Each number is 50 + 15 x the weight over its row's rms, rounded and kept within 0 to 99. Layers, rows and columns count from 0. The size before them is the row's rms in percent of the matrix's.

# layer 5 MLP up, 1792x448, rms 0.0403, rows 445-475, columns 224-447
094:52 20 32 71 63 27 23 45 66 54 80 20 55 70 46 42 65 55 66 50 42 54 40 57 66 38 55 60 66 60 63 57 65 75 49 43 24 26 61 43 25 64 55 47 60 46 40 43 42 55 64 83 45 36 59 49 43 49 72 76 30 57 56 71 63 62 67 51 45 23 67 58 38 64 52 46 23 41 42 39 45 72 41 59 22 48 40 30 51 45 36 35 23 76 43 49 42 55 69 23 58 53 64 48 43 58 44 03 46 40 87 71 41 51 32 60 12 59 53 55 45 32 50 51 47 38 49 65 66 68 46 45 51 54 36 62 58 40 37 53 13 60 66 24 52 65 55 70 33 38 38 29 33 49 47 53 58 41 40 38 36 45 60 60 48 50 43 57 66 48 28 48 61 39 17 67 71 49 51 62 44 45 64 52 45 49 38 55 51 41 69 33 40 34 50 34 46 61 40 61 44 56 41 29 55 21 31 50 42 40 55 46 64 37 37 66 77 61 63 48 87 73 63 57
097:35 36 41 48 48 38 43 70 59 25 71 54 34 25 61 62 59 54 44 68 28 52 44 41 46 24 43 47 76 46 33 71 58 54 61 43 46 64 69 20 44 53 59 47 28 34 38 41 68 82 17 61 43 50 41 31 56 56 58 60 49 48 57 67 60 51 72 42 60 47 38 13 26 54 44 71 50 60 43 50 51 54 21 77 71 45 55 41 61 35 47 50 27 44 39 21 38 56 30 31 47 57 63 81 52 55 32 45 34 58 56 41 42 54 39 63 47 65 74 50 67 46 57 60 45 43 33 76 39 63 42 46 56 52 47 44 57 43 80 41 33 59 61 49 72 59 57 53 64 73 42 56 32 64 37 46 26 58 81 35 54 48 47 57 39 60 24 50 43 22 44 36 63 27 48 50 42 70 62 70 61 54 43 44 49 50 49 43 45 80 68 36 60 57 42 40 27 28 46 79 31 49 51 47 30 51 22 70 84 37 39 25 89 63 46 70 84 38 53 22 41 52 49 47
102:28 36 51 48 42 29 46 66 63 74 46 55 51 52 94 56 66 43 27 58 39 49 87 45 80 32 53 66 80 63 23 58 47 60 36 36 71 36 47 42 39 79 43 68 52 33 45 40 60 53 55 57 25 46 41 55 50 65 54 58 56 62 63 43 39 45 68 21 46 48 47 28 54 53 46 70 65 53 69 70 42 51 33 10 49 38 38 41 28 68 41 35 55 53 38 55 62 49 62 34 33 42 63 41 61 36 55 41 60 34 76 38 43 21 14 59 38 35 53 41 56 55 47 62 58 59 53 46 42 52 43 44 48 63 55 57 20 67 79 41 42 40 54 62 97 84 30 73 19 24 72 18 47 59 55 43 54 42 57 46 52 72 53 47 50 42 53 35 27 42 30 57 51 70 26 39 39 59 57 40 47 46 45 62 75 94 53 19 21 73 28 39 70 48 43 46 42 40 56 61 48 61 52 31 27 46 26 75 43 80 47 57 43 39 53 62 51 37 62 45 53 66 67 79
089:50 36 76 73 60 61 47 80 60 45 28 35 52 24 64 35 75 40 43 74 37 36 33 36 38 48 63 66 66 61 31 71 59 67 09 32 23 43 99 31 49 39 54 70 41 52 58 35 48 72 29 59 45 43 63 64 61 27 24 40 70 57 64 73 56 43 70 69 44 52 45 42 60 44 40 47 41 43 40 66 32 57 72 46 71 58 64 31 44 56 64 51 30 68 56 46 16 24 28 45 47 36 50 60 49 38 41 41 60 30 66 56 69 51 11 29 22 73 56 64 43 49 54 52 59 53 44 50 60 53 27 52 73 36 43 91 39 58 81 26 44 48 51 53 48 51 65 72 59 34 51 44 42 43 69 61 38 54 50 52 54 42 38 90 36 42 38 37 58 41 42 45 52 80 58 51 54 56 57 63 44 62 52 29 38 73 77 25 35 60 59 38 62 35 33 27 37 48 45 56 50 39 28 34 73 66 35 51 41 41 54 39 62 58 14 56 50 58 67 34 59 47 33 35
109:33 32 39 42 37 38 72 60 59 57 57 48 54 40 49 55 54 35 60 42 34 65 37 61 03 41 24 32 43 41 43 58 99 70 22 47 24 28 49 60 54 64 42 50 42 29 58 52 25 56 46 54 61 39 67 67 55 55 41 33 46 72 55 46 50 73 45 37 41 57 39 68 58 49 31 66 64 25 34 58 36 56 45 52 47 51 50 25 38 44 46 39 47 64 96 33 23 44 52 40 48 51 40 68 58 46 43 56 67 48 65 38 76 66 46 55 63 79 37 73 58 57 49 28 50 29 32 51 66 13 24 58 61 70 61 51 23 60 33 28 29 65 60 83 49 40 42 29 53 46 35 47 45 32 59 35 17 74 75 72 42 54 51 47 57 41 46 28 37 34 50 37 54 69 50 52 36 69 35 50 23 57 48 85 45 62 93 55 64 76 69 37 57 60 59 41 57 36 61 81 74 31 34 59 50 43 59 64 53 67 44 35 62 57 46 44 61 54 69 26 46 45 39 55
101:59 23 61 51 69 39 52 60 63 20 50 43 49 35 63 55 53 56 56 62 63 28 33 58 63 30 40 55 57 61 48 51 51 65 50 61 45 32 53 57 30 65 61 62 50 44 70 54 69 57 39 53 37 24 37 49 67 25 37 52 66 62 43 63 40 40 37 42 37 58 38 38 82 73 36 34 70 53 42 48 29 86 76 52 57 71 61 38 35 59 43 50 44 75 41 56 80 30 67 55 58 83 39 43 50 68 49 51 52 55 49 67 83 51 41 51 50 41 44 41 44 21 60 66 45 70 32 59 54 45 49 37 57 41 40 80 49 70 59 72 56 60 61 50 48 65 49 41 70 29 41 37 35 29 75 45 24 65 42 42 28 38 34 37 57 45 30 69 51 25 72 68 71 54 30 67 55 60 66 84 43 38 57 38 50 59 38 81 47 48 30 43 58 53 72 19 32 64 44 99 60 51 61 35 56 34 69 47 33 52 52 48 64 46 24 24 54 22 46 45 65 21 67 66
111:30 19 65 35 42 41 74 71 56 43 45 25 38 56 46 58 41 62 53 51 46 69 25 40 45 63 48 55 93 49 42 38 80 44 38 75 42 05 47 61 57 49 82 65 31 41 41 59 46 42 55 63 82 46 48 77 43 43 16 43 77 68 44 47 33 52 36 46 44 60 47 65 53 75 42 45 44 41 40 53 35 66 60 21 49 56 52 30 57 67 66 27 66 49 46 48 42 60 70 36 55 16 22 47 41 57 43 10 72 37 69 55 61 38 59 56 48 50 35 22 65 66 54 61 66 40 25 60 38 50 60 53 72 41 49 59 51 36 42 62 29 91 42 42 39 48 55 74 42 50 42 44 59 47 49 55 30 52 48 27 38 32 58 41 76 65 44 55 39 61 56 37 58 64 47 43 30 60 62 50 30 54 35 48 84 70 45 58 25 43 43 45 50 52 42 44 15 28 32 24 44 48 38 49 55 43 61 60 41 34 47 64 36 55 56 48 44 48 37 72 64 66 57 61
097:56 65 64 32 59 52 63 56 47 13 38 22 46 62 52 86 67 62 53 54 29 58 41 55 35 53 50 34 57 51 78 67 64 54 39 47 27 49 41 55 46 55 34 52 33 45 72 65 26 69 55 32 60 42 35 64 56 65 37 45 41 62 38 55 55 87 40 50 49 57 19 45 20 75 40 67 57 25 28 41 25 54 82 61 70 73 38 52 45 15 39 57 66 64 75 57 46 60 45 39 80 64 71 42 64 53 30 58 54 50 67 51 27 58 36 20 59 65 57 24 47 42 48 44 54 63 30 55 31 61 47 50 53 36 51 35 29 46 33 44 29 46 43 50 58 56 60 55 21 51 60 48 33 48 41 51 45 74 65 45 67 53 22 62 45 39 53 52 48 67 27 73 67 60 62 29 59 50 61 43 50 60 45 77 32 59 66 61 46 54 45 48 52 79 33 37 47 43 71 74 19 24 49 55 80 43 50 57 75 62 46 54 50 50 39 51 39 51 54 36 54 63 58 42
101:11 12 68 62 50 45 65 66 35 53 55 38 34 47 37 60 82 40 38 57 36 46 48 43 38 61 65 47 76 58 38 56 49 52 67 51 54 37 55 70 53 59 45 42 42 32 33 48 30 58 66 80 42 29 48 57 60 15 47 49 59 39 78 27 37 69 39 49 31 70 50 62 47 40 38 71 40 46 56 48 58 39 68 54 44 65 46 34 42 28 55 57 60 65 75 58 21 48 63 49 25 54 57 50 65 34 29 39 47 28 44 22 48 31 73 60 42 45 45 50 30 62 25 45 38 37 46 66 34 66 58 46 54 46 58 39 47 56 70 25 34 41 74 66 60 50 48 39 47 39 39 65 45 52 60 56 36 60 60 50 36 28 75 64 63 55 61 66 57 59 83 49 57 36 37 69 94 67 44 32 30 63 57 63 52 45 71 33 42 39 32 71 47 56 19 45 10 40 66 59 25 54 34 33 35 49 35 44 41 30 57 44 44 47 50 78 46 38 50 76 58 58 51 06
101:49 42 63 53 46 52 76 99 55 32 36 70 35 38 57 71 50 09 45 45 51 50 00 71 52 40 25 39 43 53 46 62 44 75 45 59 44 22 49 23 64 64 39 67 34 37 44 23 61 59 55 61 51 31 49 59 49 31 23 61 64 74 52 56 51 63 46 48 22 84 48 58 72 69 42 43 50 35 49 57 29 65 37 59 23 43 48 57 57 71 58 52 51 53 63 44 56 43 35 45 42 51 68 38 69 59 32 52 62 45 34 68 63 66 51 44 57 36 45 24 51 60 32 38 45 58 60 62 70 24 56 27 39 54 69 44 23 43 62 22 22 58 72 49 53 39 42 66 48 38 84 76 43 44 51 32 42 59 59 77 43 66 31 29 58 37 47 42 52 37 54 51 96 81 46 34 48 69 54 73 45 44 55 20 36 57 68 49 55 52 36 34 63 69 43 45 28 32 62 62 52 52 45 62 79 29 56 36 58 44 59 52 67 58 45 47 48 62 43 47 69 43 56 54
102:52 51 33 63 75 50 29 53 63 19 47 57 67 35 71 60 64 66 34 61 52 31 41 21 24 43 40 36 45 54 40 43 58 53 58 41 30 65 39 52 64 78 42 87 66 47 67 18 41 53 59 60 69 43 60 49 67 42 29 64 54 48 52 65 60 25 35 55 29 39 45 34 61 61 51 42 56 35 51 19 42 47 53 62 25 43 73 47 30 46 34 33 48 41 65 55 60 57 39 39 58 62 35 53 38 70 29 57 68 57 37 66 47 50 15 56 44 65 55 59 36 35 41 30 52 33 34 76 45 37 45 30 50 44 44 76 21 70 38 60 43 39 36 35 66 37 56 49 47 48 56 46 63 43 77 56 53 43 57 62 55 46 39 43 33 27 41 52 23 18 57 35 51 46 53 37 69 50 76 42 30 44 78 63 48 92 60 63 37 82 44 43 47 32 37 53 55 39 62 42 62 70 61 36 57 68 46 76 74 74 60 41 62 51 23 39 34 61 44 61 61 78 18 60
092:52 30 54 42 62 52 84 48 66 46 48 34 32 36 59 51 53 23 47 45 56 56 75 62 47 51 38 49 25 67 09 66 60 80 36 59 51 36 64 75 44 81 62 40 49 46 51 29 31 62 45 71 71 50 22 51 72 49 62 56 27 54 46 60 50 51 33 60 45 67 27 48 74 56 27 67 50 46 47 38 46 60 47 47 63 60 63 44 17 52 57 37 49 46 76 72 68 45 66 46 54 40 70 45 18 32 28 58 50 41 47 68 37 44 68 92 18 45 58 50 45 83 52 00 47 59 50 78 37 35 50 49 51 41 40 52 49 70 54 60 34 63 58 60 72 50 54 81 80 53 53 54 40 60 73 46 27 67 59 37 39 68 52 51 44 30 41 48 84 37 39 55 35 46 22 45 67 56 47 78 40 52 55 39 50 90 72 43 35 34 29 57 68 56 48 59 46 34 58 47 59 49 65 89 22 55 26 46 41 54 29 54 51 48 45 44 60 57 62 20 47 40 81 59
103:30 35 68 69 62 48 38 66 73 50 23 53 68 56 51 52 33 39 45 55 50 51 43 58 61 41 62 56 86 58 60 67 44 63 70 15 44 48 60 29 48 55 63 49 31 42 41 72 36 88 34 56 72 33 40 45 73 53 13 58 40 72 72 41 65 44 44 77 44 69 48 26 52 89 46 66 84 56 67 33 41 46 40 50 54 47 50 37 43 57 47 57 62 66 73 52 36 41 45 18 41 07 72 41 56 25 37 41 71 31 45 42 51 32 68 72 56 42 46 45 50 38 46 64 34 41 50 28 66 71 41 60 32 49 54 26 40 57 36 15 48 40 76 45 51 66 39 28 38 27 71 45 61 83 63 51 27 49 64 61 53 57 53 57 64 29 18 42 22 41 44 39 86 52 58 38 53 63 66 44 48 51 48 41 49 46 47 28 31 30 40 54 56 52 29 48 38 45 99 61 73 49 45 86 52 49 27 67 37 74 48 42 22 46 48 55 45 54 55 63 62 64 67 40
105:29 38 38 47 55 06 54 53 51 65 57 44 53 41 44 59 68 48 46 35 45 73 52 38 53 46 42 39 63 28 69 28 76 65 45 77 61 36 61 36 49 75 48 52 46 25 48 53 62 40 58 42 57 38 61 36 60 54 27 19 60 77 79 35 74 77 31 41 63 55 65 61 68 55 63 38 51 32 50 54 36 59 64 41 47 66 53 61 50 82 45 22 37 62 68 38 43 43 65 34 74 33 85 58 72 43 44 46 55 78 53 36 84 58 26 47 30 50 49 61 49 36 60 32 54 53 57 51 38 64 66 29 37 43 22 20 16 45 41 34 27 70 96 68 47 59 59 38 40 69 47 38 49 50 47 45 50 45 67 63 41 40 28 28 61 60 38 14 33 34 33 60 43 68 50 41 43 71 66 49 38 54 40 48 57 62 65 69 54 44 73 39 36 52 58 39 45 50 63 56 46 47 43 54 60 36 50 58 56 46 63 38 62 55 50 28 61 47 44 52 58 49 84 65
112:41 42 41 65 50 26 85 81 51 55 42 32 63 69 82 43 66 36 23 84 28 42 39 30 30 27 49 30 55 34 31 46 77 46 44 46 45 56 43 45 21 36 46 51 40 59 67 62 61 55 35 67 46 48 41 39 75 67 28 52 40 46 58 74 63 64 12 65 44 71 55 68 64 57 45 43 56 35 28 12 28 53 43 39 35 72 37 36 64 74 44 16 34 53 63 45 28 48 75 59 55 65 54 31 45 58 35 46 48 57 63 48 82 69 76 50 43 68 49 42 36 52 43 38 61 14 33 89 68 60 43 57 43 50 55 68 48 25 48 41 33 57 44 34 53 53 30 57 24 37 42 27 52 55 51 24 41 44 58 59 63 68 41 53 48 27 34 47 35 40 58 73 74 42 63 37 41 68 70 53 44 52 67 63 70 51 48 57 62 65 37 42 59 49 47 45 09 47 71 59 46 60 48 68 38 24 52 83 44 67 67 45 32 74 38 58 45 22 50 41 79 57 36 20
108:46 59 49 47 57 26 67 71 72 58 30 40 58 59 34 63 39 57 33 50 64 44 34 49 34 57 56 79 86 51 39 48 42 44 51 55 53 54 62 32 46 60 45 50 48 26 15 30 54 60 46 69 26 38 70 36 41 54 42 47 58 37 48 69 64 47 48 68 55 43 40 42 49 39 40 55 59 53 53 32 65 50 38 45 79 39 55 74 77 48 43 48 65 37 56 47 49 46 58 31 34 37 59 57 41 30 33 27 67 34 54 59 69 46 53 16 50 70 59 11 20 49 43 38 47 46 42 46 39 25 55 37 58 55 48 66 27 56 57 63 39 44 94 39 68 46 32 56 44 66 54 74 40 46 70 32 36 20 28 41 48 32 47 52 73 43 49 49 10 52 45 37 79 55 70 32 41 70 57 52 48 34 41 44 37 88 49 71 29 50 41 38 27 51 47 42 29 41 43 64 57 62 47 44 43 15 62 77 35 35 19 69 38 56 41 59 57 30 73 55 75 59 66 60
092:43 35 63 20 67 72 58 46 44 40 32 42 33 37 67 42 56 35 37 77 52 51 40 28 30 43 61 45 59 44 53 32 72 65 10 47 68 39 46 70 67 60 39 75 43 38 55 48 38 56 25 51 61 40 42 42 31 46 76 45 53 44 24 60 40 56 35 32 71 60 47 42 37 23 38 32 35 59 44 52 57 69 39 35 25 46 41 48 61 61 45 36 39 89 52 32 64 76 50 41 42 02 42 44 46 53 54 40 47 27 52 43 50 51 50 63 50 48 71 63 76 26 40 38 50 24 52 65 61 14 60 67 79 46 77 43 66 26 48 34 38 63 64 43 65 43 39 42 50 60 45 38 48 48 55 36 50 34 52 40 45 66 46 50 43 50 45 39 28 54 42 42 62 74 56 60 79 47 65 77 11 30 69 33 49 58 71 55 51 51 39 39 79 49 25 38 50 58 42 54 52 50 45 43 56 39 48 85 46 44 73 18 51 78 55 65 61 55 55 53 61 70 35 16
115:56 47 40 52 57 45 57 54 44 36 38 22 61 45 57 97 71 45 59 57 54 26 51 56 54 18 52 48 51 52 29 66 58 69 64 15 12 51 56 61 57 64 56 51 20 34 39 39 43 77 67 54 59 65 29 69 69 38 50 65 66 40 34 75 61 45 56 53 18 61 37 35 36 64 69 27 66 47 42 49 43 60 57 56 47 35 48 25 59 26 36 53 33 53 73 45 11 93 40 48 49 81 59 69 48 29 55 49 44 45 36 19 60 34 42 59 43 64 52 63 30 33 20 37 33 49 38 73 40 41 26 38 38 49 50 48 47 33 74 15 31 48 63 53 53 66 52 62 51 67 52 50 51 45 37 48 38 61 88 48 35 73 56 37 34 64 36 48 38 20 73 31 53 40 51 37 62 62 62 67 31 76 50 45 36 77 76 37 15 55 58 59 69 78 39 51 40 29 59 60 45 51 43 46 65 66 37 61 69 77 66 43 38 51 39 50 57 35 58 68 62 57 47 66
106:56 52 43 72 36 25 23 77 73 33 53 15 42 36 46 42 40 55 27 72 15 61 45 45 49 46 80 57 51 44 48 28 55 48 42 34 30 51 49 46 38 53 52 42 54 42 50 49 38 49 16 63 37 19 41 77 54 61 42 38 35 50 35 38 48 37 36 35 32 66 56 61 75 61 25 20 34 45 47 49 28 59 62 19 27 63 28 47 50 50 49 48 27 51 56 69 27 56 49 50 14 32 24 34 51 77 44 41 50 40 64 66 55 31 52 53 35 62 50 79 48 35 44 66 79 44 54 51 33 55 49 73 53 37 31 72 57 40 41 56 48 41 64 37 47 52 39 51 45 07 65 24 37 50 70 46 31 62 48 69 57 47 56 40 27 28 42 36 53 48 41 42 40 66 41 36 38 70 70 80 33 63 68 53 53 56 42 99 32 66 47 44 48 38 73 38 13 56 74 76 38 61 35 46 42 37 39 65 56 38 68 32 57 74 40 77 63 56 43 43 76 41 61 59
098:28 33 61 52 50 37 49 65 67 71 41 50 49 81 60 94 52 42 61 70 58 31 57 27 28 57 59 63 60 51 18 51 59 64 75 48 43 08 68 83 41 64 52 42 08 51 82 38 40 48 62 74 63 58 53 59 55 44 37 42 36 50 45 38 60 39 37 61 36 84 24 56 63 66 31 51 52 60 42 30 67 72 49 60 38 37 64 38 54 65 41 37 41 58 42 50 53 44 36 49 40 43 54 56 42 38 29 33 45 28 61 49 57 80 47 75 56 47 57 57 68 43 43 66 67 41 31 48 68 42 74 37 60 67 61 32 51 73 57 55 19 27 54 38 72 46 65 56 57 66 49 52 65 34 68 32 48 31 48 55 43 49 39 62 86 48 43 37 39 35 63 30 85 47 32 37 27 68 49 64 47 15 67 50 46 67 45 48 66 20 66 15 71 74 46 58 34 55 58 49 54 35 32 46 56 54 54 42 59 52 35 48 24 64 49 76 41 42 52 45 55 55 39 34
104:21 66 51 46 69 40 59 55 67 50 40 30 29 33 61 44 56 51 63 41 43 39 32 48 32 35 75 51 49 59 60 58 61 52 41 61 51 32 64 41 39 70 31 66 31 52 68 80 43 34 51 43 42 01 28 40 53 39 51 15 58 35 71 55 59 49 47 49 62 85 43 46 58 30 42 49 41 41 32 30 69 70 66 72 51 44 41 59 55 55 47 57 70 72 59 43 56 54 37 57 35 46 48 40 43 73 44 35 76 34 50 71 70 53 53 31 49 52 55 39 26 74 67 71 63 46 42 68 46 77 70 40 67 33 36 28 46 62 31 60 38 33 54 42 82 38 46 55 49 64 58 18 31 41 62 26 31 28 49 37 43 40 58 40 51 29 41 22 15 23 38 56 72 56 45 68 43 57 83 37 31 43 08 92 54 59 61 46 50 64 58 33 61 51 40 34 38 73 48 42 51 49 45 30 59 28 70 54 38 39 24 32 48 45 39 50 47 40 47 27 53 33 73 78
109:32 32 84 59 76 78 45 62 63 34 12 55 73 52 55 55 44 52 35 77 66 43 36 77 68 45 43 62 60 69 72 38 51 89 68 63 49 58 68 64 44 68 64 48 53 40 44 60 50 70 37 39 48 36 48 55 71 52 46 75 39 59 56 62 54 42 57 48 19 54 34 51 49 77 20 38 68 43 49 47 40 48 54 60 49 48 42 42 77 36 30 78 30 61 61 54 47 83 37 54 44 60 57 75 44 42 15 45 71 29 66 16 69 58 39 56 25 60 48 46 41 34 33 47 45 52 52 54 42 44 61 44 63 36 39 57 39 46 75 37 62 53 47 64 52 75 53 57 28 38 50 80 49 22 39 50 34 82 46 70 39 47 47 54 23 46 45 89 63 55 68 27 75 48 51 42 63 43 59 47 49 58 42 30 67 89 34 60 00 54 50 50 41 61 64 40 44 36 70 87 53 72 47 44 79 33 54 38 29 37 52 28 57 69 29 60 22 44 26 69 60 61 40 58
101:42 43 64 71 47 46 48 57 61 38 64 48 83 52 70 52 66 43 55 51 61 40 11 41 62 59 42 44 54 54 54 50 52 66 53 57 51 64 54 27 49 65 61 78 34 34 47 39 46 48 78 49 69 68 59 30 43 35 51 84 61 54 32 60 17 53 51 55 31 43 37 57 69 73 76 46 52 55 36 44 61 43 43 44 44 56 42 32 30 52 33 56 32 60 73 59 13 64 45 28 47 52 51 35 25 61 15 55 75 77 51 65 52 72 30 48 47 26 53 34 16 25 44 45 60 48 33 77 48 44 36 25 41 54 68 47 40 31 44 55 38 66 43 58 62 62 60 54 30 52 59 43 59 67 49 72 45 68 55 49 42 62 24 28 46 56 25 36 24 43 35 39 69 29 52 47 23 64 51 58 44 75 44 42 48 69 47 65 38 76 53 46 39 21 14 44 49 36 45 68 31 54 42 74 76 38 33 65 60 62 54 51 78 66 28 25 45 37 55 50 55 48 40 53
080:51 39 49 60 52 63 53 68 65 55 59 72 52 19 72 09 52 45 63 63 20 46 42 39 60 35 47 18 52 66 58 41 42 30 35 25 51 74 65 53 49 40 31 83 50 53 38 78 64 68 65 69 48 56 57 29 69 67 44 65 47 68 42 54 15 67 63 37 46 71 34 67 50 17 57 04 45 58 43 56 40 61 30 48 42 54 28 31 32 64 46 41 70 48 61 61 38 46 50 61 54 57 70 30 58 23 60 44 40 85 77 47 66 60 59 55 43 59 30 63 49 57 61 43 52 71 53 65 52 50 33 60 79 67 49 36 55 55 60 60 54 42 40 43 31 60 36 38 42 61 20 82 54 50 51 33 45 75 43 48 87 53 59 57 62 31 49 45 37 46 52 42 24 45 32 66 52 62 39 27 37 36 48 61 65 52 75 58 56 60 63 42 54 45 50 26 33 33 28 52 48 66 37 43 62 31 57 65 57 41 64 33 49 65 37 67 61 48 46 28 42 28 38 54
107:25 53 62 31 48 35 70 77 47 41 35 64 65 43 56 51 46 51 50 39 29 50 69 67 37 58 62 35 68 50 65 64 58 56 39 55 48 38 48 50 48 66 38 52 40 17 48 60 55 91 36 72 31 26 47 33 65 81 40 62 61 49 53 47 73 58 50 29 64 57 12 38 46 31 31 54 20 53 31 56 45 73 59 36 41 43 48 61 48 64 52 57 46 71 73 52 39 58 58 40 40 38 52 67 43 33 29 50 66 43 68 62 53 60 51 51 54 53 40 72 58 81 49 52 55 54 34 38 55 34 50 64 49 63 38 62 01 59 50 48 56 55 41 41 34 32 42 44 45 61 71 62 17 40 41 51 31 45 39 51 60 50 54 41 43 45 40 32 20 16 39 43 71 69 61 23 59 61 49 75 19 51 54 57 48 34 63 73 48 73 51 25 70 35 63 50 49 39 64 74 70 58 59 52 47 38 64 36 69 57 47 48 40 70 29 76 55 47 87 00 79 55 60 54
095:45 35 62 67 67 21 41 46 45 60 38 65 57 42 47 73 64 37 70 69 43 48 60 49 69 50 59 38 71 51 33 62 40 52 66 78 34 31 47 58 56 44 61 60 30 62 25 22 50 57 54 61 58 35 47 45 58 49 54 37 51 47 76 38 53 57 33 35 77 45 05 71 56 61 35 31 54 57 31 64 32 49 52 63 65 78 53 32 25 54 37 24 47 74 63 54 75 38 50 28 73 56 81 53 66 32 53 39 45 43 57 46 47 27 53 41 25 31 40 23 64 64 54 76 78 46 58 33 47 72 35 34 51 68 34 42 31 55 53 57 22 64 65 52 62 37 40 39 37 26 56 51 32 30 60 58 35 50 57 56 35 66 60 59 43 46 55 51 62 34 62 61 65 52 36 32 60 60 70 70 48 40 64 29 36 58 53 45 42 49 56 53 77 30 70 38 48 43 73 72 66 65 60 51 62 44 29 50 44 51 47 87 45 24 47 53 60 35 54 50 58 32 72 58
107:42 48 50 38 79 46 51 49 37 51 45 46 31 58 41 37 42 47 54 47 48 41 29 53 50 29 73 41 63 42 57 54 64 31 39 57 65 36 46 93 40 40 68 70 43 42 53 59 80 66 56 55 55 26 61 20 49 49 51 34 49 69 57 87 29 69 54 49 48 51 46 52 73 27 37 38 52 39 46 22 20 60 55 81 50 75 33 00 37 80 42 34 50 57 57 69 17 69 73 40 44 30 54 46 90 54 46 30 64 60 67 31 80 51 57 52 23 56 26 67 48 53 53 56 73 53 41 62 74 21 67 54 66 54 28 51 43 60 36 52 56 42 34 61 43 52 28 56 31 61 39 32 51 38 76 32 40 08 77 33 41 75 23 62 51 76 30 68 49 55 64 79 36 68 52 59 61 69 64 46 41 22 51 58 63 96 72 55 35 62 60 39 69 47 66 46 35 56 40 65 62 55 48 34 47 57 38 66 43 10 69 42 27 50 48 50 45 56 73 28 53 51 39 71
098:50 55 33 34 38 42 66 63 41 40 20 60 63 54 43 63 41 48 49 58 80 42 59 41 43 40 46 37 38 65 64 40 53 38 50 34 60 63 51 36 61 55 16 71 39 12 61 32 57 78 25 49 59 31 57 57 61 48 64 36 32 56 42 25 34 51 52 39 56 50 51 04 49 61 48 37 53 45 41 42 39 63 69 68 41 55 52 51 56 53 34 67 64 55 61 46 12 60 45 39 56 37 51 64 56 38 44 41 46 58 75 12 61 25 51 77 51 62 11 50 67 52 67 59 31 56 42 51 65 55 71 42 62 54 52 39 09 35 77 70 44 65 42 65 58 62 49 54 30 57 59 64 33 24 64 57 45 42 64 50 70 35 41 63 66 58 50 69 38 48 31 65 60 86 51 27 47 74 45 87 28 42 45 76 81 56 51 46 65 48 44 43 45 43 64 48 52 54 51 38 75 28 55 73 53 31 51 52 46 63 54 57 44 53 40 86 57 35 62 59 53 64 53 42
086:45 41 56 53 70 25 51 61 43 37 53 52 47 66 40 50 76 23 56 73 51 54 39 46 54 58 59 55 51 45 68 52 57 46 26 33 49 17 53 31 20 51 39 67 04 43 40 36 32 60 40 51 42 62 44 23 54 49 40 51 42 58 43 63 31 63 53 85 36 57 16 42 60 42 46 37 39 36 39 51 24 64 31 59 41 54 52 45 60 58 33 44 66 58 74 56 29 48 40 38 60 42 67 26 56 41 35 52 34 58 74 70 50 35 61 35 49 43 47 38 63 32 27 46 51 65 38 50 54 59 47 45 52 66 32 50 28 49 48 64 36 48 83 69 56 43 63 46 04 68 13 58 37 34 30 41 34 67 58 58 75 66 37 63 66 47 24 69 54 24 42 62 49 43 32 56 43 71 57 43 43 57 43 63 53 61 70 34 59 59 62 29 42 50 28 42 31 44 45 92 43 47 66 68 62 31 45 48 73 45 54 58 44 54 33 50 67 33 64 19 54 70 87 60
116:56 38 46 22 56 40 58 57 57 39 44 34 58 46 63 76 56 28 65 42 61 40 69 50 13 36 50 49 36 60 49 51 69 77 38 23 57 36 37 67 38 73 69 56 45 49 47 60 55 54 60 57 41 22 36 61 35 66 52 25 30 43 47 57 49 65 51 39 48 51 55 07 27 42 45 61 42 67 34 42 26 48 59 50 30 75 40 53 65 44 50 53 39 67 67 13 15 46 45 46 40 37 77 50 31 33 48 48 49 55 45 17 47 68 60 56 36 66 36 43 18 65 26 39 71 34 50 73 32 66 46 28 48 51 32 44 32 72 81 18 27 43 55 60 52 87 74 91 57 50 48 43 41 54 37 27 35 53 39 22 47 55 48 50 87 57 51 34 38 22 61 46 84 54 56 66 51 65 49 80 22 42 39 71 52 64 61 56 39 47 59 45 57 57 31 31 43 49 62 47 42 35 30 24 38 34 53 56 54 44 54 35 37 43 41 55 72 55 63 39 61 76 63 25
087:28 35 58 23 62 23 25 52 33 48 36 43 60 39 91 60 43 49 42 52 58 63 34 57 67 53 69 60 62 25 58 45 53 48 52 40 51 63 43 63 39 66 69 47 60 31 42 65 49 59 30 64 36 48 35 50 75 35 63 56 36 67 45 32 36 76 35 52 57 72 41 50 59 50 50 42 46 56 55 72 19 69 60 83 37 48 46 51 59 31 35 58 48 69 45 55 39 40 58 50 43 56 66 65 74 26 62 60 72 69 63 30 64 43 59 63 39 46 16 66 40 53 39 35 80 64 47 39 64 64 54 34 51 47 23 28 43 54 58 42 57 54 42 67 44 37 42 75 43 64 46 65 26 48 49 44 16 43 70 42 93 29 56 57 69 48 37 37 72 55 41 63 30 79 50 55 71 74 40 30 28 45 50 47 50 32 81 52 41 31 63 21 72 74 58 38 41 44 49 51 06 53 36 33 69 65 41 45 88 32 51 09 46 66 51 81 56 40 44 19 56 51 50 30